From a checkpoint of a small transformer trained on Wikipedia.
Training: a variant of Adam for these matrices, 6675 steps.
Each number is 128 + 32 x the weight over the matrix's rms, rounded and kept within 0 to 255. Layers, rows and columns count from 0.

# layer 5 attention query, 128x128, rms 0.0611, rows 112-127, columns 64-127
[[130 112 151  91 133  94 181 127 178 191 122 116  89 133  70 120 114 140  98  93 136  94 111 133 107  88 106 100 117 175 107 128  77 124 100 162 128  47 118 145 114 161 114 111 128  89 192 118  94 183 186  96 163 120  89  92 160 106 146 153 119 108 128 131]
 [ 99 100  87 166 190 103 146 106 214 123 172 128 110 142 136 101 125 137 101 123 135 133  78 106 159 126 126 109 145 131 130 146  88 165 141 153 127  59 163 117 138 175  71 143 125 123 160 188 137 117 119  83 115 155 105  91 157 111 118 167 132 195 113  95]
 [ 81  94 121 120 142 159  96 157 148  72 124  96 162 105  80 117 115 117  91 157 119 106 103 143  78 165 183 100 152 170 157  93 119 180 130 186 133 147  95  72 155 192 110 108  90  99 176 176 134 150 149 164 119 150 139 109 101 120 138 142 156 166 152 173]
 [ 90  90 124 179 180 147 145 165 149 138 107 145 108 124 103 159 166 207 146 151 170 176 132  99 111  90 173  98 145 141 186 115  89  93 130 142 153 128 134 157 118 112  90 122 108  82  96 127 128 157 139 151 121 136 146  89 136 154 167 166 174  91 107 161]
 [112 144 141 178  85 112 133 114 110 150 107  56 133 145 153  97 142  72  80 140 107 104 113 144 108 120 134 160 161 142 121 112 189 129 116 145  84 157 164  88  79 112 159 159 144 162  90  80 162 134 134 129 152 109 152 118  88 140 101 143 139 100 121  88]
 [ 96 146 125 174 140 128 153 113 155 114 139 163  96 155  99 113 118 135 121 135  96 114 122 107 135 132 108 105 116 180 144 142 158 167  89 111 100 123 122 142 127 146 146 123  90 109 125 105 145  81 103 164 153 145 159  90 175 117 146 115  91 129  82 116]
 [138 116 158 123 113 139 156 179 153 163 137  84 100 103  93 173 156 125  85 122 156  98 159 142 120 122  90 121 122  81 101 115 110 135 166  67 107  46  97 138  84 152 110 118 154  83 110 140 124 162 108  84 123 124 120 142 197 158  86 112 117 128 123 139]
 [144 151 100  76 110 104 135  82 167  97 147  95 107 109 189 102 139 137 102 126 124 168 109  74 118 143  97 167  97 171 101 175 136 151 140  92 147 156 127  95  92 153 137 125  95 113 162 141 170  83 105 160  92 115 120 118 163 141 140 103 153 183 146 145]
 [156 129  74  76  84 122  82 161  78 168 115 161 100  93 144  86 148 132 160 100 130 101 105 144  99 167 139 123 132 154 137 106 146  80  94 161 162 133  96 126 150 128 111 110 150  92 147 141  59 111 114  96  76 168 121 129 145 126  95 118  79 117 124 105]
 [ 92 128 115 121 150 154 117 135 120 125 127 166 122 151 122 119 133 105 155 120 106 135 108 140 103 195 135 133 137 105 146 108 117 129 132 136 108 102 157 106 200 132  95 185 107 113 157 114 132  89 145 117 128 134  64 120 142 137 141 150 173 142  62 119]
 [138 128 187 159 131 144 138 163 151 106 103 107 119 128 176 140 110 148 133 130 142 154  45 120  89 136  87 113 142 167 144 107 113 134 104 183 170  77 117 149 182 139  79 126  67 145 145 134 112  96  86  74 104 133 168  96 115 106 129 174 133 106  84 110]
 [ 94 102  83 165 146 134 146 129 136 119 149 134  86  70 155  85  93 143 134 184 128  92 120 121 112 168 141 143 108  99  83 125  97 120 114 150 185 125  96 185 113 152  67 141 146 122 177 145 147 148 154 157  78 133 126 178 155 148 123 177 149 113 128 158]
 [157 117 124  93 156 123  86 155  91 122  53 158 158 132 104 134 110 105 159 116 160 149 104 122 136 163 168 108 153 118 119  96 127 110 137 121 151  90  93 140 137 219 109 162  69 160 151 103  59 193 105  80 124 115 108 120 148 106  36 159 147 125  55 101]
 [146  92 163 114 127 165  86 137 142 145 132  83 156 184 121 163 154 108 117 113 167 167  68 168 110 150 134 138 144 173 119 122 167 124 124 164 143 169 145 101 136 140 147  60 137 198 108 108 193 137 150 144 119 108 154 108 166 124 103 134 103 177 111 100]
 [138 101  99 118 119 128 117 158 129 204 139 155 158 176  81 159 145 149 144  89 133 100 109 171 116 123 160  83  92 146 148  70 160 126 115 142 151 173 127 104 162 108 110 123  98 138 118 164 136 187 125 170 145 188 195 111 148  97 124  99  98 103 186 119]
 [133 147 149 155  70 127 104 115  72 165 111 141 108 146  98 110 131 106 174 109 105 114 136 127 123 169 157 140 145 132 104 173 113 124 124 125 159 124 140 108 132  94 126 179 128 150 149 146 161 145 136 131 106 105 148 135 142 176 152  93 153 175 157 142]]
# layer 5 attention key, 128x128, rms 0.0626, rows 112-127, columns 64-127
[[157 157 128 146 107 140 131 121  99 107 125 121 151 162 177 184 163 109 130 142 119 118 129  87 113 201 111 180 165 109 161 129 215  87 213 148  97  89 135 177 151  94 205 153 134 149 123 124 133 120 115  91 180 170 128 151  91 180 162 106 103 102 183 131]
 [131 108 136 124 125 122  94 149  72  79 107 121 164 153 113 128 150 124 165  67  86 164 130 151 129 148 116 147 167 107 116 160 126 139 181  64 136  96 168 163 114 106 145 144 102 198  38 133 178 101 135 122 125 121 135 140 144 107 133 133 142  99 129 168]
 [176 137 116 113 140 126 100 119 145 135 129 165 147 186 156 168 178 114 158  96 105 150 147  84 112 115  87 162 173  97  67 190 203  77 129 148 130 152 142 119 106  87 202 123 151 181  93 124 141  62 166 140 186 116 108 117 139  96 115  99 122  85 144 123]
 [141 190 149 141 146 134  79  85  92 166 103  92 121 200 152 150 135 161 179  92 116 160 102  80 150 149 152 178 162 136 146 130 185 119 150 181  88 119 157 149 127  91 217 128 159 141  42 178 184 125 162  87 139 113 102 126 168 112  88 163 127 119 119 129]
 [112  95  93 135 167 145 148 138 199 148 131 101 120  66 143 118  74 146 133 123 170 144 157 130 103 113  91 131 102 112 148 106  65 159  96 113 165 171  89 127 104 167 117 105 106 110 175 114 149 133 132 130 135  91  97 116 143  91 161 113 102 152 127 117]
 [148 143 109 130 107 157  64 137 118  95 173 118 189 100 135 139  79 161 162 116 188 128  74 132 138 132 126 116  84 149 161 131  71  83  88 143 154 162  95 127 135 121 164 149 131 134 127 117 125  64 123 125 116 136  84 164  90 146 118 139 139 113  96 106]
 [128 139 155 144  98 169 144 123  66 152 114  85 162 115 165 127 129  99 151 120 126 149 143 136  33 136 133 140 133 158 143 156 100 145 107  99 111 122 108 174 128  88 106 207 156 180 136  90 138 143  97 128 150 151 163 171 111 116 196  89 110 127 157 156]
 [117 152 175 113  88  86 156 126 146  90 121 106 121 155 131  66 146 133 132  99 179  82 128 121 119 180 110 119 113  95 136 110 111 111 103  98  99 178  81 143 114 161 113 106 132 101 143 157 124 150 169  94 105 168 106 170 121 118  98 151 113 118 122 106]
 [103 114 111 143 117 174 188 101 120 152 114 172 160 136 148 119 141  96  92 171 124 103 132 123 138 135 179 112 104 141 129 133 173 155  98 131 111 139 137 126 148 120 108 159  75 152 167 134 115 151  90 142 122 146 146 170 161 162 100 134 118 111 111 130]
 [116 114 174 123 104 167 176  84 130 111 140 193  98 157 140 167 135  96 136  95 149 150 144 162  86 169 142 144 185 100 136 166 172 118 112 109  97  78 167 150 131 147 157 106 166 125 159  99 144 131 121 158 125 132 137  92 132 134 116 159 123 116 206 143]
 [134 163 110 113 116 162 156  73 142 141 160 126 162  73 132 147  95 109 140 107 131 113 117  91 125 147 111 144 130  98  68 106 134 125 115  92 160 150 158 114 129 108 137 127 167 159  95  79 116  80 178 191  96 163 130  64 142 167 140 140 153  85 174 118]
 [152 170  90 166 101 175 110 130  99 111  93  89  92 200 157 141 144  90 118 132 122 136 180 117 112 172 194 123 145  93 142 184 125 117 157 118 107 114 175 106 136 126 208 103 164 182  69 169  91  91 162 129 134 119 162 133 124 174 137  82  84 120 131 161]
 [125 113 150 164 102 138 163  83 160  91 112  85 161 125  99 166 144 172 149  99 156 141 161 123 151 125 122  89 154 103 123 172 196 155 205 159 102 134 135 161  62  87 136 175 108 169 155 107 147 100 136 165 120  96 150 148  83 117 159 113 124 152 158 171]
 [124  83  97 126 170 125 134 155 126  94 132 159 105 104 145  99 122 110 107  64 182 115 149 119 123 196 120  95 131 157 116 122 138 143 141 133 156 175 115 102 166 178  97 130 142  94 101 154 109 125 146 175 104 152  87 136 132 108  81 126 171 150  73  90]
 [115  74 149 148 137 148 103 154 103 110 141 120 147 175 165 112 164  92 142 114 122 155 141 175 120 127 123 185 139 164  85 125 182 105 132  67 129 110 139 120 175 138 117 163 111 108 120 127 132 117 140 145 138  89 102 167 154 162  89 113 134 133 188 128]
 [ 90  90 124  91 147 134 130 153 116 105 154 149 122 132 159 155 108 141 100 126 167 136 116 112  82 126 122 107 176 120 131 138 106 152 129  99  96  98  97  55 163 126  89 112 187  59 122 118  80 135 171  92 110 141  43 138 106 103 165 164 155  88 114 152]]
# layer 5 attention value, 128x128, rms 0.0636, rows 64-100, columns 64-127
[[116 104 135 233  96 110 142  92 184 178  73 143 132 108 153 125 134  94 134 105 149 119 147 105 115 119  98  39  92  90 153 143  75 116 120 139 121  62  95 141  41 130 160  94 100 113 133 158 180  60 132  76  54 137 127 204 118 114 214 144 110 122 147 126]
 [149 109 118 101 159 181 118 104 185  79 167 123 187  91 189 131 128 179 103 176  85  70 140  52 153 126 117 149 101 102  92 119 148  83 113 107 154 178 146  72 111 136 120 239 209  76 123  97 128 153 122 141 145 142 170 109 150 182 108  24 181 140  99 185]
 [128 131 172 200 104  71 113 103 127 155 133  88  94  85 141 150 166  92 109 200 164  72  84 103 128 108 202 143 121  28 138 111 152 107 114 108 166 115 123 115 135 113 119 122 131 151 206 100 156 113 147 152 187 165 185  58 128 180 121 143  43 208 169  84]
 [106 118 163 180 105 163 136 123  98 171 177 139 138 100 106 102 112 126 189 116  66 144 155  86 103  88 132 176 186 115 145 140 163 105  69 161 154  40 138 144 134 148 118 202 110 109  71 115  77  89 118  93 146 126  65 189 143 103 131 108 148 114 137  46]
 [146 104 138 109  52 103 157 115 133  89 167 168 156  96 125 119 121  92 145 136 101 103 115 110  82 142 105 119 142  72 122 105  85 113  87 171 105  84 162  69 134 145 116 128 102 112 153 166 169  65 105 116 122 117 109 119 163 136 119 183 160 117 150 141]
 [110 192 167 145 159 181 132 124 161  85 131 143 183  94  92 133 171 115  81 159 102 105 116 163  96 155  92  91 123 175 152 126 174  68 154 129 155 115 147 175 107 127  79  77 145 125  90 136  98 135 109 180 142 165 144  94 173 113  94  81 108 160 115 175]
 [164 183 108 136 142 134 136 119 166 182  95 170 114 108  51 159 128 108 147 139 175 179 135 159  40 164  92 167 157 151 124 121 154 119 148 139 114 137  78 204 170 190 145  77 150 121 115 114  73 143 107 174  63 103 142  67 141 118  68 108 110 145 130 128]
 [105 104 208 106  68 173 195 182 175 103 125  84 112 127  98 141 120  92 100 146 133 146 206 129 132 140 112 146 128 105 119 172 173 151 126 150 119 144 115  94 174 113  97 104 105 103 167 103  76  77  87 152 142 187 175 119 109 157 127 159 168 105  63 129]
 [143 136 113 103 125 143  95 147 130 171  79 177 118 152 156 111 203 114  80 168 132 103 143 152 108 185 116 194 113 106 116 163 120 120 159 155  90 148 178 113 158 106 153 114 167 106  95  76 101 133 156 161 153 136 119 142 178 152 120  89  78  93 125 134]
 [115 138 101 142 176 163 214 151  85 112  94 171  75 134  86 109  88 178  81 123 143 183 173  72 111 123  89 231 153 112 210 155 146 166  92 135 161  73 118  79 139 111 148 132 153 154 141 209  89 106  70 150 130 187 167  50 190  97 202 104  55  77 119 132]
 [139 111 110 152 163 122 202 163  85 174 175 143  89 183 170 111  80  76  87 151 108  79 212 111 148 152 106 170 141 207 151 147  96 124 193  68 169 117 146 112 128 103  78 161 100  92 156 114 161 102  95 190  84 188 105 136  92  76 144 164 138 152 154 123]
 [ 73 152 128 119  53 155  56 114 174 125 116 122 121 120 155 150  79 127 101 144 148 126  99 144  89 124 103 173  75 148  93  87 166 146  87 166 161 132 164 154 191 125 158 204 186 160 138  51 137 117 116 125 134  29 122 196  97  69  40 211 107 129 109  87]
 [146 220 143 154 135  90  90 133 103 193 106 123 144  95 153 116 146 130 120  95 109 120 163 186 127 127  87 143 138 154 115 174  98 165 128 136 103  84 173  50 133 106  90 138 220  89  73 151 177 182 151  78 119 131 189 122 123 165 167 195 155 184 126 188]
 [138 108 126 177 100 178  74 138 166  50  88  53  87 152 145 105 167  87 125 129 183  99 137 161 170 138 131 123 174 127 143 153 122 167 150 158 119 151 114 143 142 124 110 151 118 129 153 101 159 124 148  95  78  65 150  87 190 120  92 101  70 114  99 157]
 [ 89  84 161 135 116  71 159 186  86 159  80 176 131 126 117 159 175 177 112 171 160 111  99 121  86 134 102 118 103 163  67 146 134 146 115  67  45 149 200 116 144 190 102 146  97 119 148 100 120 118 142 134 138 132  77 226  47 119 150 126 164 132 139 115]
 [137 124 147 138  66 118 149 143 161 137 146 119 159 128 144 113 115 134  81 208  95  96  93 141 149 143 170 125 100 105  94  99 110 179  98 141  76  70 144 112  97 123 150 101 136 125  82 186 176 120 144 176 111  93 145 128 146  95 135 167  88 118 113 153]
 [107 125 116  54  88  97 107  86  72 149 110 125 110  91 183 188 136 155 131 156 122 140 127 135 164  49 139 144 129 109 121 183 129 162 110 168 176 200 164 128 113 190 148 129 179 136  93 155 125 110 168 169  97  89 103 113 152 118 107 101 137 135 147 104]
 [122 112 148 157 193 154  80  72 144 146 119 143  91 139 103 122 203 129 201  56  95 122 114  97 150  88  64 125 151 140 121 127 144 163  87 142 148 119 102 136 124 114  93 130 181  97 152 112 130 138 110  80 135 111 154 178  90 136 172  70  82 111 177 159]
 [191  80 138 160 151 121  80 106 149 154 141  94  87 101  87  95 187 144 139  93 105 119 150 169 148 153 119 114  87 101 148 136 183 119 132 178 142 178 118 160  69 109 145 110 151 130 138 127  62 171 133 141  98 140 201 117  98 131 168 130 120 106 138 144]
 [ 95  91 124 147 102 106  65  83  85  34 126 130  83 136 155 133 112 160 104 174  73 151 103 111 130 121 105 137 101 180 102 154  95 116  84  42 108 133 161 112 102  98 156 189 165 129  91 111 122 114 109 142  72  60 114 124  82  71 106  58 101  74 105 156]
 [194 116  57 161 174 120 182 122 126  92  88  98 133 146 134  89  82 136 132 134 154 130 131 114 148 141 121 159 119 127  66 106 112 162  96  97 187 147  40  63 178 138 107 177 114 131  99 150 107  62 139 146 117 146 173 102  95 111 149 146 231 141 108 103]
 [ 95 128  95 107  55  92 116  77 129  93 192  98  86  87 200 107 151  70 105 105 139 133 161 164 218  73 109  62  91 148 187 172  82  96 153 193  71  94 215  98  43 151 151 129 136 171 117  96 118 135 105 141 151 160 140 158 171 122 119 132 158 143 145 151]
 [165  71 112 140 118 105 160  77 177 111 172 123 147 125 175 145  91 210 128 115 108 141 150 160 117 137 165 193  85  80 142  96  68 230 187 132 125  96 166 134 182 169 127 114 112 164 149 125  85 155 107 106 140 112 104 130 173 164 154 103 160 169 150 146]
 [136 147 138 111 132 101 121 149 105  86 180 142  82 135  99  92 130  95 154 125 133 107 166 126  88 112 145 175 117  83 149  88 178 149  48 167  80 204 169 162 130 152 159 136 170 166 164 116 120 159 154 198  93 114 177  83 142 131 124  79 140  89 177  69]
 [151 142 164  95 176 190 181 141 148 105 185 129 161 139 134 116 169  89 142  78 137 143 183 117 149 140 158 127  93 167  84 116 148 125 126 101 152 102  66 203 145 136 136 104 139 106 141 187  67 158 142 191 163 136 109 137 108 106 118 173 121 100 110 135]
 [ 77 161  85 131  26  62  79 121 139  39 119 130 102  88  74  97 145 123  89 142 149  93 154 139 159 120 144  73 121 130 157 123 151 103 143 105 134 127 105 130 115 116 104  87 160 158 124 113  98  80 133  71  65  27 100  80 176 141 114  75 154 102  94 104]
 [180 160 160 127 159  88 142 101 105 158 115 104  91 113 176 178  49 100  76 178 121 165 193  97 123 136 110  76 136 199 146  98 103 172 120  83  91  97 123  91 104 152 180 114 116 121 104  77 115 120 154 211  75   7 154 121 133 133 120  86 124 133 125  57]
 [132 168 149 119 161 158 105  95 120 146 125 115  55 173 131 105 136  97 153  81 216  73 130 129 180 159  84 160 137  68  90 155 161 177 133 132 159 106  46 176 126 152 121 139 132 180 125 197 147 123 171 115 119 102 179  67  91 122 129 137  96 211 128 144]
 [149 172 116 193 117 171  82 142 111 145 131 159 105 139 162 123 144 143 160 110 139 106 136 125 138 103  66  99 184 132  59 102 128 108 169 136 181 122 137 163 132 148  82 157 145 162 149 116 157 119  92 173 114 122 141 154 178  77 100 110 132 166 167 105]
 [112 144 106 208 154 144  94 151 117 115 160 130 206 164 131 158 175  93 168 122  87 100 164 179 172 116 152 113 122 100 122 159 106 105  74  94 102  89  95 156 153 162 132 121 186 123 145 143 107  91 154 107 114 126 148 122  95 104  79 130 137 142  83 145]
 [124 111 202  85 174  68 102 150 100 139 147  82 107 138 177 139 107 163 163 109 137 128  66 130 150 102  83 146  98 189 179 134 110 115 133 137 146  81 134  89 163 128 153 134 157 141 149 219 161 125  83 144  82  97 164 137 102 214 172 143 144 111 102 116]
 [146 116 193  69 167 132 123 167 133 167 180 156 113 177 129  91 110 163 138 122 112  89  96  92 125  62  89  57 102 255  99 118 129 183 172 113 135  89 141 103  67 168 164 169 174 150 163 138  97 163 108 179 106 146 151  84  92 134  78 215 130 112 115 134]
 [187 101 144 128 143 126 145  82  87 132 177 111 117 116 145 162 119  46 147 132 109 179 157  94  74 196  75 183  85 157 137 109  94  94 109 131 102 165 112 139 185  86 139 154  17  98 150  84 145 113 121 142 142 112 159 171 180 128 179 148 145 219  91 102]
 [129 166 108 157 119 123 140 112 121 149 137  94 128 163  62 132  63 164 102 165  79 177 135 114 111 148  97  83 152 170 129 157  88 163 170  74  86 133 116 132 153 155  96 112 135 167 107 127  74 109  99 133 174 161 102 135  93 111 100 111 113 122  50 106]
 [133  93 113 157  90 119 223 173 130 113 164 147 112 124 148 122 127 129 180 185 121  96 109 127 132 147 110 185 119 134 114 125  96 161 104 136  93 141 158 164 155  63 116 185  51  99 122  94 135  85 154 136 123 199 110 134 127  58 185 177  81  74 132 135]
 [134 171 121 125 106  95 155 115 128  95 129 123 116 111 129 127 139  94 169  97 120 131 108 137  94  70 112 119 155 108 128 134  88 207 104 146 103 142 140  56 116 124 118  98  67 151 183  75 104 140 128 109 128 173  90 164 150  84 122 125 150 173 116 121]
 [112 172 143 131 100 148  83 121 107 106 174 112  96 104 115  75  99 153 165 176 169  77 191 112 226 212 165 131 122  84 134  92  92 197 146 115  89 141  65 141 137 114  92 113 134 109 109  99 199 155 184  94 136 130 161 104 130 163 148  52  71 127  75 105]]
# layer 5 attention output (transposed), 128x128, rms 0.0386, rows 64-99, columns 64-127
[[133 148 171 157 146 123  87  87  90 114 137  85 165 182 102  47 113 124  79 124 133 129 116 118 161  84 144   2 124 169 144  99 128 123 112 185 188 126 120  91 155 116 126  86  58 152  81 189 114  94 112  70 179  65 139 183  70 140 171 157 125 105 154 132]
 [ 83 122 115 170 212  88 126 125 178 114 122  39 130  94 127 162  54 133 199 107 145 118  83 171 164 128  91 205 101 104 158 125 163 100 140 164  52 163 174 104  51  97  75 160 216  40  91 123 122 128  53 104  93 203 141 152 150 169 121 147 126 119 114  84]
 [117 130 137 168 179 123 159 143 170 128 145 145 148  56  76 190 179 181 133 108  92 128 118 132 118 132 158 177 113  65 152 117 172 161 175 181 154 149  66 136  81 124  74  90 181 208  49 239  43  86 108 125 216 121 139 136 159 101 109 138 117 119 178  42]
 [135 104 121 102  78 152 110 118  94  78 135  67 132 141  94  81 144  91 157  89 171 123 124  86  88 158  63 190 216 122 132 186 127 114 155  96 131  66  97 102 112 111 124 174 103 112 149 105 118  53 119  89 107 128 122 181 138 134 140 148 112 149  84 121]
 [102 103  63 138 124  94  55 123 129 108 189  38 107 110  99 127 148 108  70 117  78 173  98 136 113 112 169 141 126 143 134  95 132 143 160 166 133 135 114 131 108 141 165 134 107 153 115 129 154 114 174 109 156 177 158 171 127 119 117 130 126  38 166 130]
 [106 126  97 155 113 146 145 136 141 103  92  94 123 118  83 203  80 137 145 150  85 186 140 135  88 169 147 124  89 165 143  57 157 107 184 129  94 179 163 175 150 174 172 103 172  73  95 133 209 145 118 129 173 144 168 125 132 147  91 160 159 114  95  82]
 [159  58 101  93  71 146 167  77 142 136 111 132 131 110 102 109 185  99 141 181 228 151 132 162  70 133 125 119  89 134  95 104 172 131  92 119 157 104  95 161 233 179 124 159 118  78 171 112 111 210 165  99 159 123 168 171 182 102 117  79 131  98 117  90]
 [ 88 109 124 116  71 133 162 208 178 116 110 114 122 126 151 164 191  99 114 163 120 155 164  90 173 124 152 131  55 105 140 162 183 151 102 139  87  94 143 151 114 116 190 105 128 102  79 131 101 120 128 122  78 147 120 122 128 130 114  96 140 138  62  98]
 [153 132 144 140 141 141 112 116 136 163 118  83 114 116 123 159 167 130 109 126  72 162 120 167  86  71 117 123 144 103 150 120  96 114 165 107  76 116 154 171 116 151 170 127 179  98 166 120 134 164 154 124 145 186 187 141 132 135  81 109 108 113 100 118]
 [146 128  99 137 157 128  94 108 109  80  98  98 136 186 105  66 137 131  85 138 122 160 118 128 134 137 111 118 120 176 115 125 115 143  62 113 179   0  82 136  92 171 187 130 147 112 129 195  90  86 109 137 134 188 222 177 108 145  94  76 106  94 190 156]
 [148 137 141 131 146  94 165 118 109 112 139  91  73 167 161 110  92 145 169 142 125 190 130 105 165 124 122  93 150 134  83  89 161 143 136 158 208 104 124 133 100 129 113  54  73 123  43 120  88 167 142 173 153 124 104 118 111 119  88 129 169  85 177 152]
 [115 126 101 125 111  99 202 134 158 121 119  88  97 130  54 110 147 141 142 132 153 118 126 138 102 193 113 197  60 136  91 169 149 150 183 129  94 154 132 123 180 117 112 160 165  74 172 168 116  61 111 127 135  75 131 142 151 123 135 184 150 168 114  95]
 [127 137 116  72 106 112  97 166 148 162 150  63 120  90  95 120 136  70 103 117  78 114 104 164 173  95 133 113 119 150 152 114 118 129 134 118 101 126 114 118 100 100  81 147 141  19 135  87 165 194 145 102 115  83 121 160 124 164 128 163 147  77 131 157]
 [ 88 120 148 179 111 115  67 106 116 118 120 125 145 143 157 198 134  52  79 159 140 148 141 154 105 118  92 154  37 152  94 112 150 132  64  87 116 151 169 172 165 151 171 118 154 170 102 143 119  99 160 148 127 141 156  56 103 100 130 116 139 117 132  88]
 [138 117 120 113 153 155 179 152  84 159 157 162 134 162  68 137 153 165 118 108 100 111 131  92 126 137 174 122 206  92 118 140 123 143 209 119  95 182 197  89 130 113 125  75 112  63 167 165 171 117 127 111  57 104  96 144 148 176 229 105 124 124 102 109]
 [140 132 112 147 169 109 130 177 140 113 180  39 122 178 145 132  80 160  83 130  75 110 128 127 198 105 150 148 134 167 147 100 125 166 149 180 110 145 120 133  80 132 121 166 106 163  78 152 155 121 144 111 146 119 123 126 136  61 128 151 129 104 154 151]
 [159  95 111  85 146 126  72 109 162 119 135 109 176 113 147 165  79 119 105 125 132 131 121 165 131 125 104 135 134 141 119 154 132 168 173 165 155 136 176 147 149 163 133 152  79 178 173  47  95  60 170 134 114 138 116 148 148 138 106 139 155 146  96  98]
 [108  92 224 136 175 169  20 144  67 184 169 158 152 177 140 112 114 130 118  85 185 109  96 130 108 175 126 118 149 155 151 102 153  94  37 120 156  93 106 147  95  91 106 159 145  59  76  68 172 192 136 162 112 125 170 178 133 117 191 120  90 163  95 127]
 [173 112 196 133 123 155  88 115 104 173 119 116 160 174 175 120 173  86 128 132  96  70  89 106 194  81 110  49 109 170 139 160 175  89 144 113  82 118 133 179  39 143 150 125 149 161 102 129 156 223  56  78 137 160 163 133 151 156 109 154  99  94 121 101]
 [149 108 114 143 138 138 106 108 118 107 141  49 139 160  97 180  58 139 113  91 145 141 149 120 157 122 106 206 131 145 170 110 109  63 116  82 174 132 167  83 118 125 194 141 113 149 126  56 138 118 151 151 112 160 158  29  92 131 157 168 110 159  69 129]
 [204 129  93 140 138  90 157 122 143 141 158 144  92  75 106  99 160 113 140 163 115 150 144  68 187 115 114 110  88 150  91 166 118 197 123 145 188 131 167 167 150 137 135 136 152 169  68 188 140 105 128 121 149  90 111 122 134 144 103 154 140  78 129 130]
 [ 32 154 100 127 140 152  70 126 125 101 113 183 194 146 170 128 158 165 127 124  83 106 156 136 137 133 108  94 140  76 109 148  65 130 104 135  67 185 120  98  84  65 115 106 117 140 151 153 107 124  75 112 183 105 103  95 128 108 119 198 112  98 148 175]
 [186 106 165 151 134 106  89 124 181 139 141  83 179 150 134 129 104 139 155 109  65 114 117  90 170  92  88 199 155  54 130 125 128 177 197 112 144 144 175 124 110 119 122 129  80 175 194 123 139 143  78  74 109 185  76 122  90 172 145 135 127 144 110 163]
 [142 112 118 103 123 142  97 125 114 155  92  91  82 119 105 135 162 132 117  99  43 106 122 149 168  88 171 205  86 158 147 175 192 105 149 130 132 103 135 150 100 208 206 125 107 174 180  95  70 155 137 133 125 140 143 186 145 169 107  72 101  40 174 123]
 [184 138 159 137  74 113 139 137 129 123 167 150 105 160 237 152 128 102 142 124 144 183 162 145  65 109  71  63 153 122  72 136 145 150 148 136 108 115 102 184  42 119 204 133 166 142 102 152 108 144  99 137  77 119  41 118 124 109  78 176 135 168 154  89]
 [109 121 130 166  93 102  90  98 159 128 128 130 112 126  64 199 110 140  76 165 120 108 134 125 168 117 122 162  50 169 160 144 126  98  61 104 124 107 137 121 160 107 156 127  28 154 138  90 156  73 143 103 138  47 137  95 127 125 130 178 131 123 131 125]
 [178 113 145 170 164  97 202 181 116 171  74 193 142 128  79 151 149 171  20 115  62 163 135 115 199  84 119  94 124 104 116 119 140  76 194 157 213 145 128 129 117 128 187 115  58 201 124 115  60 183 112 133 123 116  83 113  67 123 129 157 123 174 153 131]
 [145 153 135 111 131 192 127 152  90 192 169 230 101  97 116 133 117 145  97  88 149  88 106 168 127 110 137 192  72 170  89 140 160 116 165  89 190 121  89 185 127 136  47 161 214 128  39 162  92 151 160 159 142 153  94  99 137  66 148 104 109 120 146 104]
 [153 144 114 107 130  94 158  93 129 128 152  66 105  87 130 159 113 120 146 145 156 166 142 170 100 128  92 114 133 103  94  96 157 110 142 174 191 142 181 170  87 127 116 122 179  94  81  95 114 159 134 122 151 124 123 102 143 157 117 130 154  42 182  94]
 [150 146 141 118  91 171 116 144 138 124 166  95 127 191 162  76  98 109 130 103  70 147 131 118 109 102 133 143 110 136  59 149  77 154 104 103 103 151 118 146 178 116  61 106 171  83 130 132 158 129 105 113 160  93  93 115  97 152  48 158 105 120 137 102]
 [ 77 105  82 147 161 104 128 122 202 150 135 109 139  75  98 124 106 144 141 118 150 153  92 103 171 160 142 175  14 180 164  79 140 130 173 144 225 137 108 142  94 141 185 165 155 149 122  93 155 109 146 119 140 201  53 146  43 159 107 122 134  38 117 166]
 [129 174 155  62 148 117 144 151 178 131 154 185  79 160 123 125  89 184 125 113 146 143 164 172 106 142 143 112 164 195  88  87 139 145 232 124 150 143  43 142 110 140 116 162 114 157 112  54 145 163 130 144  49  91  43 103 114 127 116 147 150 147 238 151]
 [149 114 128 138  72 110 202  51 121 112  92 144 123 143  95  71 138 106 160 114 147 116  87 112 151 128 128  69  80 163  71 176 113 104 151  87 156 171 200  75 141 163 149  73 101 163  77 169 173 115 137 180 123 140 158  70 108 202 125  89 113 104 125 186]
 [177 145 104 151 116 139 201 176 115 143 108 135 163 206  96 110 132 127 144 109 130  91 123 137 171 170 158 105 143 115 149 150  72 160 118  91 122 125  83 109 153  80  72 161  89  67 159 126 172 154  94 140  82  62 171  99 112 106 169 183 137 167  31 118]
 [162 144 113 148 112  51 149 111  73 122 132  77 111 158 150 101 124  89 141 144 106 158 166  96 114 145  98 111 149 174 105 171 153 147 163  87  89 134 140 115  47  72 107  79 115 132 108 188 114  54  95 157  64 144 112 115 130 206 114  82  84 100 174  79]
 [110 121 164  90 117 160  58 157 154 108 140 146 116 120 130 113 136 137 163 126  54 137 130 109 180 154 154 174 140 117 123 136 118 203 196 146 107 146 179  93 147 106 133  90  41 142 151 156  44 117 227 111 126  29 146 143 144 127 144  76 154 150 135 109]]